Each number is 128 + 24 x the weight over its row's rms, rounded and kept within 0 to 255. Layers, rows and columns count from 0. Numbers have three digits each. The size before them is the row's rms in percent of the matrix's.

# layer 6 MLP up, 768x224, rms 0.0817, rows 202-264, columns 0-223
100:164168161121103089137106106102126104133122131130105156126159107114125139094119144133123120146122173110069111140133141169141154164106154128163109132104127138193113136108109105094113146122156128124143171167120131096124158168124133106131154115147125080161139175147106124109117127123101118128134121143149132131138125113080136178102154145148139148154114144116067115112141159129159114101117085133099114116126163108143099137135092180126124124160146152143158104153122148166097139141100096091154122167147099152114140071109144098093107134093164156154148143141114117123116120136083154082129130158100129117110113107071084127163095111094119100122114127130155145137117151170131135139165
100:146109068155121134117095129098129122122102120114112117135153127173131124104128117144158152149124160136152131112117159174115118115135151094116114137125140114139078103096179119131167140127159121134087153116152122160115132148125148141114156158161107075101128115117132159125132087107134121132139111145116110150099099126107086162183117121126114084074159132152087135112163140173107172110115151122100172157206143143115109128145085167102158144119163079120119131092105147134120099089141125141112149124137117119141131134136104137132088097093104110159088115153119098149151126065106077110100158126130122106144147130160122153105130150133144173092115125119125102121107128112147125119109
097:116143101131143125107102107106141130115176103136133132149130136103117144146068158157116122138098147099167171097142138183103127148138151085115146149133081130141178129126111126125114136158124125120135141163099119136114164079147090146119172118149096127130155137135164139106116126090093154117141145121115146123107125155085107112093063127138090095091119115108091137089151141134154144103099144147096115140101115144121083155104107116146095150144114146125161125116115158122204106204135125135121142139104071125145144090117110132141099111107158158150126104103163161111117143106148146115159119146128101122131142116077104154137117127134129130157135128116138158172099137096112157147152
124:180101155118112114113157101171157117108145149129144148122139148143135104135165138136147156128095115109124143110128057136080092124137136150163090165113164124109134152098118101118131117136151124146133177152132136127085134129094102116149089100103110107125146149111147098169108102164126160123141096143140119192100140160114099133083147178091149117120135129126160111145169115133104177154144142104111113134115098098127178142145155104140114131106096150133139128124154110096137132085115119115148116157159124087077115084130124106121127107096149155090123170124149109122142141156150107071077129118120144122100132164107156159093108100114142146125120154118129128112169111141097143107130
106:133099135159124132081098109117130075102159097101132109135139080128141127109108100161096124177126169112133155118093125108109183126089120148176145115155153117146133122138132128115110138114133158139129112144063121134148143173097094114121069105146133143119098095176143156131148081132127104185171149143121139152140130110094074114097127132107114142171133157125143132140140123132167124139143119103078163105125096132120092128116141099138167126134124140114129137131148085076158121144129098121119112102118147130181149141151145126158112180157092132077154118149112101137131190144108128111102141123123122133098136156149153115127132117146140156152106104081116115104131111134162127115131
108:117087137137109102094135124165117130138086156157124141187152147139105117128125121107109113079143131152124119097101114150115125109161140110170128143173104151170192099146139163143147151096135116114117077086084136117085103106130147117162134139133135134142101149148128084145122138101106088118132105127114125113144182145105152113101094127120166164119136126154145137148121100112160115147123112116124155113105164165134117142113134128116105129143123127159139151133156116094118113108183080170121115089151098102130178124129120129132145155128156138110098137121076098109125167134145121143110111128139152168099116097093089142144128115201125112103082125121140102111130118138111071153105
103:106070117118158129137147126113158111108154163193114115141129162137102177084196108145141099127117116133157124063156150125110068142125138094120152135126182140080103145144136123145135136133108160146142109142118120124115114146133107127132147122129137095113155154152134131144118138121137099106117111104143119105132134115114147176129139143129173152119151128182151123073128109100111176116128130119146136144093145151151196190117104125110141118170137094139135124122135119081113114069201125126103106145144157111133139142129102080123137151146103110149119116099100130126146109083156140129109128134134153168144153128131120121132127113127132112119134135157148175160111140140144160150167
104:142131131125107132113082080144164081147158111118160147176148118136130142139131155128163177086109105106159129100087119141088117081099116176098122143115136071117147104134181122099125156135114109185126153155110118103148122147150107111141157143114185145104141110126105175107106111113109136113172130112114147171173137101097124131149126114129104129131117149136084106095155073119124125136123156130142070095161092153124093119127109092144099150154142145134135151079101160142140140151116146167161152142144133130094131111111159105174119155149162139113110159113155141133112149123104148132130121120147120143123139128138108114142153161096123144115136134119174108153126095118101127090138
105:131132134142126110119144137083129131174086116118114093124155085127111088136133061105099164156094103118088095092125118179108181180125104161144148127161106131123136112144139100069115118138158130141195090102142115132134154131137130111141133106147111125077201114159151136138155134120114125153169153124141119163133150116128073125130119161159127137136132131106144107105142127145114133185080138097128123127109119084117150128137114122131169157104161118133124105121120125143128112126155154108147126130129144143159127170138091153147098122135143149111089162160114074072138130123150154113085112146119128134123169114109148119124143098147096144157109139126149181114128131134125132109131
099:119104121131133131115121107132105137094151137157131149108118181155103125133141141110108043093173172132124108165139116160132149116131149140144128091125128138117131111178126147112133132149089128148112121155186170131108150136109118100115101126104153114132166146111110041143104088163142165166142134100098117112141100112124107152113113115110125109081152177139138142105103153140158142142094101105144082135096155127126162125146148128144125107118157120129113168104172162151123151148131170137148127137086141100146141129101142148118147097142150136113117137140154124176163157081126103125101114118100136123159104123163145105096162141143134125085145096155157148087132099156131143110141
091:144088144148112141137099144133160143136098143102130089121137101144131123127122116124094165165138120189125124117127092106172157130111172120105159137120122132113169164109175138124149094129159151117129120089124134126104130144106129113120103111160152129130174100095080096090057141100105126086137151147142142113170137154121170141123114123153094119169132102140176109135123151113161128144124156103147096155115133170164073118120064145104122137119157137069106108136107107138118087146121148151112173110134117105154092154110119120143117100141163169143151107098152149130144141126132124139129103135122121124111150124128124109124109170109093115125092100164112127116123165122152084164097
100:109134112124097128143134123126106129140108119146129139074144163085105156109098115110108114136162132132108130109099135105127122155209131143173141096096149121116116081090130144152117091135117126162077101128091085120122141145157124129131151131122161147144143135119115146092183152147128111121110138111118170173106116134109147133178140135105134150115128130156145107108115095163179140134123111109143126156093103134125102110115155138159104124085129144117108140163121136114156144116096145115096131106130137147089145135131114100125117091092123145152137086122150118099100127181078078124142068122124139122130169153126100104073125115145143157174174135113122137129106090064133151152116
102:154121095140131130129132139160146117158113180104134166106159119103140132124123080093156160118122136135113153121157152120113113112165129134171114130106134083168140128132128152121103099107129093152129158073142114163151137146118169150114165121098182077147117156135105124131134148137136134133147152174141136101102140165096156065147079151159112146123139150124093110107155096159148147101108066111086154150101137102139113116152150121140116145144149138163138144126167136114134114104159166133144107117120114129132111145149144130114146149156142161140142088111113131154083157100097125132111120099106123097137112117081129081147133092126119106121099092140145160151123157115078151100072
102:120112111148123088107112088130102145121140131136143148058116156160150082076151113157135095129146187115089119129154105123128136130140112145135136106115136139138158104115156118098114126138106099102167137110113115105111138130077117130126147160114111127115141139146141142091168151132103114119137111133162104096130139128076138159188164120148151131171171118116148130098107162123147105136174117125107142113160135147144134172137091048157100129125143163131148126143114152110161109115141181098111154142135112110115114099126139115091116141098149166125097106127168078099140153137112101146114124154136086144143116135118129120184087139149139141118146149162140115154096102138124163164153
107:112143110146116136141130158110161119126139121165119136173101139144093141111079085143154108131141112149164103153124121131169119088141120146125129157094094124099130129126166136145153154137135113140096139150146097115125105164137093127122152117140119137135124155126096147114060107139124132130100135154112113120121133127101131103122140105110140150133147108119179107144122103154113183103175139093102147109134061121094145124114140118146129135117103132169151154121143107155122132091147141145102103134129124153125121175116099173118094080180065106133131124165138147121168153149121085107145126156162107165137161147147167106127075117134150092171154101141156103193132117133117169154139
099:131096106116139145127111132137095143147121175154081153165179147134113105163138134127120092152130151098144151119117136118138144099097150106161141120125125127178101124119145147132158114152146142093103142107081125146144084136173070069088138172140121119135115155091114123122092119162125118154105124119087174158087131142155094148124121135106124128104150136107100159118155137145117147141131123131077123157146099108071098132123128124154150147115158133118139151120179162091086118135127121085145142107103146094106140171132106154154115161104126118089146111141116119119201126102115083132108133181102150143125132114141083125105131155141144104141118136114152137172106127090138120147123
097:143135089118142090130071093134133151146125108131129163128129076131067116144158153115131194128140097156172110118108104174148148110142094140136111136151146122156102124154107115116117110082086093116126165070082183110107141139136136120108129116140147134120106150147139164155123150119135121098091152116150139122108144128176132112104110131140188110139125132108116142118119125111100094119164118126124087124123145125139129160107135132116140131137150176153125094105159126112131126123088160099141136129118131133127128135141109111158116148119141132124125103068113153189113144168137137093107138121142130095159122117091137132111147127116122161135072113121188177169098092130167153104163
099:139120111108124135137126133147166123111110120107166121091127149123095134094115112140133135114149135148155114131145152118110096098116083100140160155079155108107095083102160123095145113145115114087168130120152114134129111112121126146141103141104125131103149124144169148139106116129172111140120106100088120118100121028174144092130164137148127116136109137147150100152105110168115120112097154122138166131106126105099159135136108110092117164075121101124117139150111134113149136121185103118160142092086163134138082191141144139144136096181140137096104117136114105121107158097101115141108105152125151068105114120136132153126144115167125109124105117100179114135098097157135146131157
095:168113119133131129138159145148173161156134056145130097092119087104147104154095132098145147122142147139146113149116133115137149117128117138116146132100125107117143110150201130170134162148121131130143130103130149134144089096176134109123130141115126136124151092134113139118105125138134105125164137186136125082130132113173122173109198118139142129132115103120068141095130102124120101070155139148082117147122150103179133099153126117115112137101112130117128139130145123125120140151154138108166111110097118171127132149112124116101145159124093135168109147092114124128109152181150122059127155067139121155111130118095099163144168143112115151134146156126166122147150110122107120078132
103:116110112122124132126120143131143087154118111081121166078129160105118110091137127147155120170140158099151144133090102099088119144116123120120112136121136126167160106141130134115097090098131134135157139179078091151181066120089139097130119135174163130124135109151130137146165144128119133114150090130126124105165121107145096108124119108129124117107170116155116164123120136079162087127140138113138128121161149111130142170162136085140125157129073120145112153131130127167145088150145089127099159093123149115130152134129118116137122078094146142143173118152178136107127116140095112109118110154155135132152104156111183112142119090124102136096119120123154143142078078152130107087164
097:153112112104145163159126147126103147088120126121096115097095140111136158158166124111105110117143144116122130136138160119081140109105144140069147110100118165148145138171177118132119140137120078125110178123110154167155153128126117141106162148123117088136121108139164124175156144122144117122086164076123162151181125101096148150075169116126134158122114109132133110114142109147108135114142132132137114137119102094118115148112139115101110130098142161116122156161126114110118113135168138106154163119113134148152123121130152108128164081164155150140117136146128099172094112111128118141202115124090150112165170170163101157146120116174118152131115081112131110167157090135130079120137
103:147112135101116117121133117122137129144112129118118127140107165146081135142112149152071185099125121124133104156170141086125108110135126134151129113134112133174098099164119126209162167124126148169147103124125151118101152089108126157135162092154113158149114102152129146110087126132138180114136100137104083120136110114137130126123130118133091126123125131105094129149111141142157117076139127125112132142107090119123131077111074144145107130137152107146118156128077130111158135136115136136096111134052117112157150152170133122155091111114166114151129168110119157111158091113123104148117148089094111139106144107125116144118074120142122155145139144132138093149179174112128132182170
099:128139131135158144155112152143110107078125111138130085140137125151157106123150114136146158138141135122098163088123134136112121112120139132131120155130141171114105156124100149131173190191154137126128107137134118110121112101119151137101100122130090093153140099125166173156117117132135114119102121155130068127102154157087109124113134117130082137116177120103131098140157151154121132119114130114126167148113108132157117087127121146099145116104097171120111117144119152129131091194119145141129107111107172189164147119100165114143111165132174095115122100150170138094122149133125124109125156111106089105163120113135124142166091155130087115116144093095119132115084100171147192158121
099:157164103146110121162108144131138132161167143182100108140092112145138143124094114138128118134109152166124107109107133184168134057088097120127143121123143110129160103178159181107115103099084082106106155103134107169156136124092124175120138145184132116139148159174080119123140151117133127109098120129142127146164104157136106119136119112125093119144118073134105113130099138148126097135139119158169144133130149157155146159107141153131116117134127088135140110127159168124114149089155135090142110137110113145112122128134150108153154084162120131140083140105119112082122142134151138137141123128098079153133134117138152136119108176173142144134160156103152131182126126152099154122119
103:083112141118117075126146113126114148105153157111114158105103094150111093182138107149125084108158164131141129127107172128108106087100159155122156107146088139127161127119134143174114096136134096161087099106141123103128097106112080122128141112125119106138124129174192158135142116180115125162137105129161118123149115119162102160145127087118090133160141089096142158112080161106128095115087084154107114167119115133090158143144132141131146108143092123144106131146157117162130120148159079137130165123130120167137092160079120081112136089111106140140137120102180121163142122128134164150121138118118115129151105109135111128142138132118114146100128147160109113145119129118167099114101
106:128114140107072139124118077087081109117144138133137106120083112145109130109106121173133169119130128153127124138121185103100126105124117137179096105141090144149113102138098110157130151156150142120113102100134121090155157134185048105120136109118113129122140151115155140101137145144104154121156115167105128106132136155131151131100133184131128118104136084105186104119120126166123125154170127091165149130121096149117083116147115115107103098170137139135117171156159116153141146101145127156104158113167147103132088109133144192139128109129144177135160130147108135109135119112139119130141149158104133105124135146131140102150137082112124117095092108182107109114129132169137141105132
102:160145136115114102108154146117127136133129117133126155138120119121106125152123098119088089093143145097102148084145108121104172171132154145170121119116118112122125106155142141128159137148095122142113134136120150088131194099150157133130158117147123114120165146168138143150168136143120137122156124129127166147180113151133078101117085146096073126122110118086145183162160117135131137174120108113142159093117137093134149158107113121121148113163141136136145147166123136138128114128124069121159110125142080147100117160126049113166139143127105120122147117167109122174148125041144096132149107114118122140118124129127143098159171111120077167096125125152136125124101106138132133113157
104:194104104124134076112092108110115113134161144097107136154127131155138155106139138073121143144135120130143144124157090146113155128123185141118116117175161075139137129102110127150108155118107144153119135174169137115144150120147123146113137102155146117106143154085126107139180153138174113108137129168145082123108102135106115103147129094124121143117109096142129096119140160164177128123115127106134120101083179109164113100115137073120135144148115075110121118114122133124115138123170102107152126132136138128172116167153149123154082099108125134096135122134115101131123123177145152121144131144134131098129116135133170104123124134088124145141093112080132110107130138124167056065111
102:151100115134134129107110146116113146142109147100147110136114142124110145121111110128140145100116146154140167119111097086127112138177112088107140083126133124148095089146170104128098148157147111142134153138079154138104150108131154135181122126165106148157165197120165135111076145111139180149113114153101132095145110162156137110116155092130133102159121123125131172144145140104110140100141150127098161149112110143161148126147135166136102174159126143145141115069135121097125138167129145112153112141115140131081088118095138098130142135124151178139160135080160166136121113157152131135127116128139127085112147156078083128103151137076078160100131129130121127141155133128097153148089
096:147127162137121111157136117094159149161098108134100130125191113143100155129112115106136099158111138147093068135128109129144107096135118153158120130123117170133129106142107143115103151130098183132171135146106120153137148158139133120140112123093114151121170082128111160129112112156179152132167104185123076142161137097081109116110126124107115148121148118141143112118142111111095125128111117144127125102114134091121117086094130143136163152122099079170132140104171133127109119137144107091112121160104127139115153169149130085110119123167173141128169151134144157109154101160117153129164102153135101087096152157154132095134139119144144100135120170105182160120157129120157181148104
102:094094126094129147137084096142156086121101152143123128104103136118139107163126157118111142135172194131123117158060109160119126134146160097168105149087136096144117124158137089127132166084127152084091138112143109140128150161153151114160088132110111138079115096099108110132108164085127079131111116133146119139157107183130111105148133165160091121093123155135141137128132117131119137084167128145126153145121082123101107126084116122153129151143113089128136144133124112129112140136121141168119119110134128130131158132143120135158123126125125180154061110164101116131132117167139169138161160129091103143092099127133131136070113103154154116121140121123167094119133114164132112159128
102:100120138163144151093105150158118117116133147121132140148121137093102099129090155099106109164116129121120131109122096094127123065128080152137149129183092126164068109165124101119143092156133114167108109126172158147177098148197119186133136126102107124139113155131108162117140127152116103146128095106127113144122127117147182125090135090118104118175161119111150134131125150161129160147138118126140120126145100166152148105113135119102127094135112124128117067107119095109154132111102115136142153078169114102176131103125082088127149139167090089095147150140150122133184102108125108129120107152113138124138085150109127170148148119127131142104140124103131129135103117135133139152128
100:142139131115103121113158119140147130128147114103166129112147133124119125127125136101128122151100167155142112077140098125122083129100107160123122122131165112163090146147142152137156128149105128149166112120167183145107151153168142117104159146115099099111137129160103104187170151124091105137146100102070093163111135104164102144142132160083100152107130137151100124124178121152097098106143125133150160179168103106088106133136144141116146117151142111117116155070124112087159178167162130107081131104109135137115154117108163120162127139124153121136134109148125103124125118122132097122178143130127152138095116136107119176137114169132132166123151167141170087100105127139139162119110
099:171151119127129120092122136098131133083112063096121166139115094091116116130171114107175125099155160137130165140115106125101189112110155119152101128125135162192138155179143110117122140105105119174104099149154155122146127150122108110112128118126098130149117132156130155166104121134133142138124081133132120104099132130127177099130116156110097110104155133136108119130147098149166130135117149125121149116132114140129177152108141126120178143163145159125075119161166103160150117081112148123174131136146138158123109127134127146129147136095074107126158142108136101105110145113138136065139104172114136134134105096138128159112109126102180130098132180121096119127147094134160088153115
095:092130091134172117149161139156117136065103097110121146098107127138126181141144120129127112109172081146124162165138142147108117139147142115149154150145094142154075187174142105078110150118048125145125103143124095101129160089091138154142142153121127109128136116116126136150119133154136115122129130132122122111141115115078166115114164124131136106147102124080139119143167113157121156136156105136130105132112094125109113135097123130144097093138103122113065142124116147116174091151119154134163096148168084076128126155101148159088114134109122127154129151140106135147096116142129145127109143163137156101143124151184099122140117152158108112145102120098126127138122139106154103129175
102:115142113131160144114099117156118198120147149114128164155128156119095086121144137120122175144104105140124122149118149155149121116159157164108103132129132121108117087085119111130124140132148138146115164119086168106107138132142157132169126148135128146107126177098132147136137130131121139132122111131143115138109114117154123061146111137123123146120141137140154146142101145100132165132102113120117055085125166076155146160104131132120127125081182144129097154123175125112089139117128132132180134076104127123128170134154126136115086128182194181117136135150160097137151117104136113126156111157146089113143096093114150078151103150116134138112134117159134113109134109166087091156120
093:169135140128080105118118136074161104125076159082132141128103151113160163117131132103129117122157135107102105129149155123156116142152167126155137121104104118076131131111136120112120122135088145123190120125124135122087138154137130106138119119099093104065092113111094105113148145122182131145137119163133122176168171141091109143165153116129166133150119137097120137093143088085133110132114134121078154107140129075113138120129100147121138129160128137101160100099148146098141119136124121084102160153135103129135166124149077174141130141118152149115117137150088064109133139120151100105147164156125105138090112160141139141094131107142144110124162130160145167132136139124081139141143
103:120092125114122121174138125108139137056106092088181131136162131116103120130079120112113133140105150138145114113108077143105145128165154106113115085094120105145099104151111121130152128120158147148116110133130183136167154182164129137145121136137141160148152100129132114154075147119160141107093141119114126133142147133089084130129147176133142130131170174155102131116111134130132132116170131116118133095144170119176120136106074125116137134115135137164112169122126163073145139129145145148115140123107112089122144146160161126183110118106092135150184124132102113120162123172150131111130140132139103118114153108141078147091101140135151129136090172153174128132132098112097095124126
098:131136108094131145146131173148132111125171138144129076123124118122131115103129124091116133167123141142131148132163144102149120131147110118122124124119127155129082124101119108159089111133100090117118164145073125114113154121159124161160073131150132127137130102149151159107155169155070115106128160143111158130114115132133117072153138127149100140137133110111175129160135162129093129115112126074107103161140136201097136100150193159147105151082143143138089133127149099128100113113146125133124110119168128071149129125138141140094108124118117169105148161117153185121158125128116067127131107115160080098114141108173153087131139117132105159136093126153130129145138126114153100131155
095:170126141132168128109110124146125116132141155126150155138095157143140090127135136126139142119094124083111113095131134151142112146158142111139123090160164100106121101118171095127146147141120093148153116129101145106096168141064107142115164126168140127069106095140140119097138123170137107147042119086127107137119125131152134109130119138111141096126074133105153150126101103135146139137147117129146132178114144169124136134096111104131129130117142152160122090073138158101097145136137161144135110141166149105098147127133093099152127102119133163117147088095140121157126150106179076042110139136097098132136107138131111143093144139165123129128158114133120124120155139106109163119171
100:141150154111102163159153108184148139101148148139145139143126137111142129133099114108085140162101183124158105116103139148140169128134133106197116113125130141148135119198129131109106143125140158129166102147135171127120139181123063117181113125096073143141114126089131107165153130103103113116179111142089131124088131082138116135114120151146132134115130130174121104110137115164106122134112115116120130105144103117132102149095086154126108123101121148130138101173162164132064113093126128144153092123106089092145157134135100077130145134118082155133124122127113122115104157130123155177141124126130130118123120180131099147141087094137151120162113137146119128125104129162113113136106
109:141135159113104135132110119118122089114137118163123115133133095114167105179135122157080113129169146178148116127121122151144091159116086127143097103154106126117113111148151161127129153115162111137125136108111143154108108106173110088155166127148163138128128137104131136106191109160105128149166135108119174141138132190132079111091139150106114166160156129133094129104133118073113108105112111151141128144127157150096129112130151142115139135118108097117158093086139073136165101127149128161159155155108112121098118160154099161126099133118166083083131166087104137157151114140123153125127090147113127081106088113125126139140168148118113123122100118139156156122112086125098116106102
095:124103123162132132187139118105106083115120101173112113090161155162157125151117089152146129136155131112131103099108152089139136109135184145107096122134109157127106132114158173114095099135152153122121082154159138113152112122103125151160143111157132175123140090136147158087148137107112158170121109105120153118112103113127150168138139096121111084154123118141164115131095113107093152154120087112071110132109109137131134108159133088118117082135139144180157125161112098144128164135150083079134125116128155128127150138101117096122117097088117135127111118145116088103128156141124124097140110166076122097127131093115095125177118117144106094088130173112090126119132137154139106120112
099:103180104117167110130150132146100111124127145156136120108131139136135144182112149119131154169099124129124177155139151127129118130141128183124117132164120126134145113100156090170161142077134162136120169137131153124126112060131107105144163177107122089112140142131157121131141128136155117132124140144110110154155116130102097153105161106115128160108111125106123100148163124139151128167174202116185143126128136108097129176172109126117151129110130142124117137134102138114111114146165138073130150137125117132150127083123166113120140093141091100140090119099098177118117141158093154170076100132158168117110143127126134093126115151132118098109144119114141177101130095090133150134099
095:126116147103115138146126090108136105149108101133094117117119158143111121098132133155146133156168138114121154097128162114096142126111134114141105136119129130128086114166098150140124129120116149110090129113162128169072089141091094104104067097097067142187077104105122114109156131150164115148149137134105159108156095091110131134123130139151140132141158132117102151143146121129141149153151139130165115165170111116089133075125129108117140107164101147117143120136100153119134164142130132132148107129139100202114125147111094133124188140071060105146192157103111130124136122125132120116157159108148096123128136095142123120132134158144153123115141081107141107143120092107127112143092
101:125178133133121115108157122111138122171139114144139130154095153186129148099139106137139124106134177110121106168141152092138117143157121100139136159171091096083116120099110105111106131124123098123134082101114157102134145092179106128125124112115107133120128129132173120142141115135129104108126094106113150122141155169150125128125149174122114150138119106115176145105085093112118150154103100190125141121149122092084095152067167117127110148123137129142118152095118150126178135129126127144129141136171124158151127171143100120125051112152184146122080088133144118144144089109098146150140095135144150147113133145103113157112124134113134128097166150129102092137121150071159115136119
097:141102090148123131117083135122137172159149122111106108118132116137079114120078121095157144168108119145118170108142078138133094126136145149130133133104071134131139121104118091121103089087117120059116111090133110131150167137146159107130113137122140137149141105130138126149120118146138096114120164115152156110112119111163110088092151137119096160070134114151112140130127138143113131140155121104156150142122124090111130136134088136162135129089127114114130154073078133171179129131127149150134118146109129097120166129196126115117130098155166130142119135091092099112100169153185156130105097130128102137159122139141141100154151178121118131100087135160109128109128118063145122108138
102:104144101124103122152142097088109133133112138110179105144120135105159182139141113116130163116105136130136103103118127118164148112118128108112198097097128117156143113119099126154146137110141142128105125090128189108156132118177117114132137165138109143158141133104104135118150093137125084127079112069142150143109134150167146084110128124171130097145104110169125108092124184121110151093090173146122109097111128093126175134151147103110107115152131088116131107131111084122068192133109110139138095133116105109129146120120104184109132122138141106121145115129133140105118148090165132132133140139161148115123136123157164175101125119128103117122137173117133101150144146126104142070152
099:158125111121122139144139078167146153141156162128120101117101121132138106131130098129141125152122150149144138145107131112102103127140117100143148126148110134151106132156137166115146112167149110156091124175114155144159125078122120125134146127136110127134151156167159101131141142136081148166164140166151124096156153120131092123110121144131092112158101107140177118177096130132143128114082127092144149133085126130143125142150039073128134143111126123162141099134094140083172121130131128074120127127093098164133137164105123132122159129139119140130078145083162089116132117119141097103130190148138117164139139159121126098116125146093106117110153119169123116143110108194138129074109
100:121151097152139097113155160102121090118179079098136155153116172128151163143131178140135137120165124120139121125152131140136118136105150157131150128121113109107160170143127139127119165128144155108120146153150118133110141128111123163154100121137080128130115133107084180111130120105107085118130114153121138126173121112116092114141087077152119121113168128116099155157121147081125116141126121090140136095126122145140107162050122113133127075171125127103115119117153188119182075132153129192116125121160151094118122143136115110165108134090109114132130114166116089106127169161127142138120117093108145111183143131100131154144109124152148130181111107127129108116139151143158152139154
097:144125128114141098134141128107141149131083100148122151054122088155147113139088155151130100110118113115110200131119176190114168092119095103164165118135087129141086102193122131138103125148108126099139146096157146143107170130097123121126143129108183147096149151126129182138121067138121113123087149133118158117154152148115127129138083143105136152134125114141129174099112154119137138115120103150125130135124087138130179151125153146107144127141164111148122108121122131143122121123158130140144114106108134106171125125129145117147141141109106106125132115114134123135102178100127091111115119120129176133112128122129150147148123168120174113119090137079096215136098132134111119142137
100:147124110128107118114134143136150116161101140156145131119101082103157127117147179151138121122103156128098130105164153168163133148140134145120134130143124129147109111135132159130133102081120128098130130131122122130157116101166149144102152167154157135120113149172118132177087157091129173141119110143093058135124147152145186122133151159143191121129133122155126122082128137163140149109138088133154113157111126141135106134137140058141063161102083085121114143174142117127114112122148147090117118113104130141123141123170110110145103158104095100111155119123116111196140102134112110080121133139168116134092132097151156118103144108095077104130115100127111160134152146123128130110101
098:113114152128128138106146113145166120101114101119124104125118124105121079144112130138152125084158115127145105136100138120140140140076112111091174138165129084104109136144159161101147158140130146156087112136147098111173164134126159098127126108076132146113169167151104096104134095168105105138134090101154155159129139078162148167124163148150098124160142153115127107124154128136135126116125115114084143150130077128161102102092128151162146143121180159156140074102136130105171081105108130150117149097105106144164114148144147140140123107120127144108107125139121150169118116117113112166132191137169127153105118150081108132116121115141123121133158134121155091097086155116140117140173
106:098121143129090123125108154134116142108134147118128138071114158159134120137081130151153101126124161117129129125139136108191142170117111083113149160163123153114154121106141110121128118112133126107138124121198113144170130140168160139123083129122103125127139087120106140148144126072147166156120119112116134165104135106144145158094153148130153154118180142174159112120127134158093073089150142113119068102120094124117149151171141109127116139140141124154173103111160122132154136126135132077121149092106099117148154110106103124122116181096114096167107114146107148121127106120118112117133092131193153139111130142110126147146181129156078111143169104128134142126086121106115150153111
102:104134120152099124130093143150134141130135135092111109062139158117113139102160107141105105148196114090111115099109127132117131135165121148134077136150094152089185135105135127139162114142097152122091096175143095112128089118114132131133118138136137104121142143141098122116139128141128096186144144117098125138129094060168120080092102131127158159168161127110111099136128153139161122132096128098131151133137153122135088144144133117148127133100128129120113098098151104109157090141132174111134127110126140111142125145107103129120172127151116125133159132185084141135147063123145141096122115111185133163166128121184084092138128130125085130112119127126144118120131072148139142155122
108:101121161111105153113123123166129095128099190120130142095133144129158186159129139122104180109117124095119145118138114088113133118144120125109143139129097123110147145118145158118178146143106128107170140102138078116099106179133116101135110178119100155140159166088137106128121116175131140117100121132097122094145103115087133132146071094130095091124135148104144096142124119123109149112167150103107097135148118148153123122060136132126132128144148144114149130146131138159151153183114166160146113092138119140126130142128135097122121132086114184064137138127142128117126154110138169148164109141163071139127134111108124167136102173135165127121136113129113181156092144119116132132162
100:130164145123113105120164141141090167105143134112117148116124115100145106102091106119130130129151127098152126119136107051105139118135131142145159104151107127130136124095109094139127136108090143117084109133116116077172104147125128129163140129088160140150131148140148160118130074120125121182104194111131118136149107158141132097118159112139127122086143124074128161128094151121091138118091137137110130113173156148137156136141120186128119115151165150125155156111178119154124144154140094093149108164131158119113133124153171126128101142132118163110112123106146083078136100166144124140143074158144107092097126165096110153081109103107142101119129098120137139128097102118103135176123
097:146113118112118061156107112126129148117105090128127106136145117144164118130131095111113104130146133127148139072120147122166143082141173146141158121115149137137176148135090110149132145116149079121114152147155164162118128132101136169132112110141094124140128113119199143132130122143111117113124098149142111126129124118098101151070124125172167147170108124187105158093128137158120100117144092129161136171120114088158181148137144182122122107148110145145147082094129156137120178085126125119121160143162123134123137170119155131100114154127124092103173131109120117106117115147135154138100120130165128108144107130174147102119207141141131116120149108125108117136081139140152102145114
103:117160121161160120119070055109122117112151139136131178100099119168118148151173127140081171136158129133124112202138141090139121113118122129114100097091151081112103147097118128122145141132102131095099164160140146123104137121129103122126119119099144083179148164122131133121166108116098104120118084103130115113096108112102141149123115142109149112159153128120121112109126116087171098118137131167135102121129118136087140111128128115096133153085145126098134132095167130157098136114133092129142119132168122112155155128156136104122110157101110130089120124160146133138140123148104120118090121134124132117111075063174158147101173132135188142144162098125127104121123140146111115083133
099:121136150096115176117117104160159133170065109120170142151117122116124148139108131119165129161081135110147152131136131121131111109120134101119138128091146152146109142176133123102137171105094109085141130127121179161104102141162131140172103133119129122169099116135083134139121134136095100114137174088127163118110146122153107055126110110141156142132124091089124128145133115043121170164176175127121120144136120130090107133135104112131142147137106161129138160129098150162102118103118129140103096115119113073128133102124119144154137100110132153151128130123110146143122105125175104139155154138133099127136114133094140154139192155107158158133099116113158149119169092138155118152119
097:139132127115119104124120135124133138209123150126100123148136158112090115139140149159142134166165124124114140133158132116155144100142158180089140130106119164137171142110134109142170143140111119115105114161113106138102130120157135148179103126154115145155154099150125104150138113178106066133110124108133057177155141107116110116155124134153147156131153129120120098103157131110114159101178121077099115096117146152154101107135114174127109135108142084115128121121110128132164126132170159109158113129105139085161118152127148091141121131127143173125173147145145144121179065153103160121124108132127131114152108157108124099150107140122135139155145201113142117133107120175122104123119
102:143123102135133103058102124162126138140131125135163142105115129058119129118122146123162106149093136135103155097118164149092130085130143125072140144105073110089147135133162145140142130130129140100127085101116131126115106100104167123170141131112134161132110090114118107162080120154113153130067152127106133112155124116136114148091143137093152128164126121128077154135097142123099179101161160106118179129120134160107126158102123134130140152162193118158117123122147137157151117154106134146110102153094121128141087140138113121095098109110127120146143102146108129118159099125098130128107152110100168139139140145071165099145100116099110114104147093083107129143135127170117144160120
095:098134155148098113137115117127105118159095114171149102132149116070129099156099154151106169163112136146126164148124150138123139125159100070143160116140126171151135112156097152113150128103150118128127130108141153171109115154104112132122096084101133156143155132123102126100140123128122133154122167139105102171122132130122118129140070119127152102166114095154134148122111107151131121111146086106146146122103119134169168126124158123136119145097090094099175138122144114135132146131078153122128121172156094089149088111133120147146153159108165072159114116127079128111123163169093146108172105148132169063123119125130110131156147092105146086115144145162100124168095130107132118111134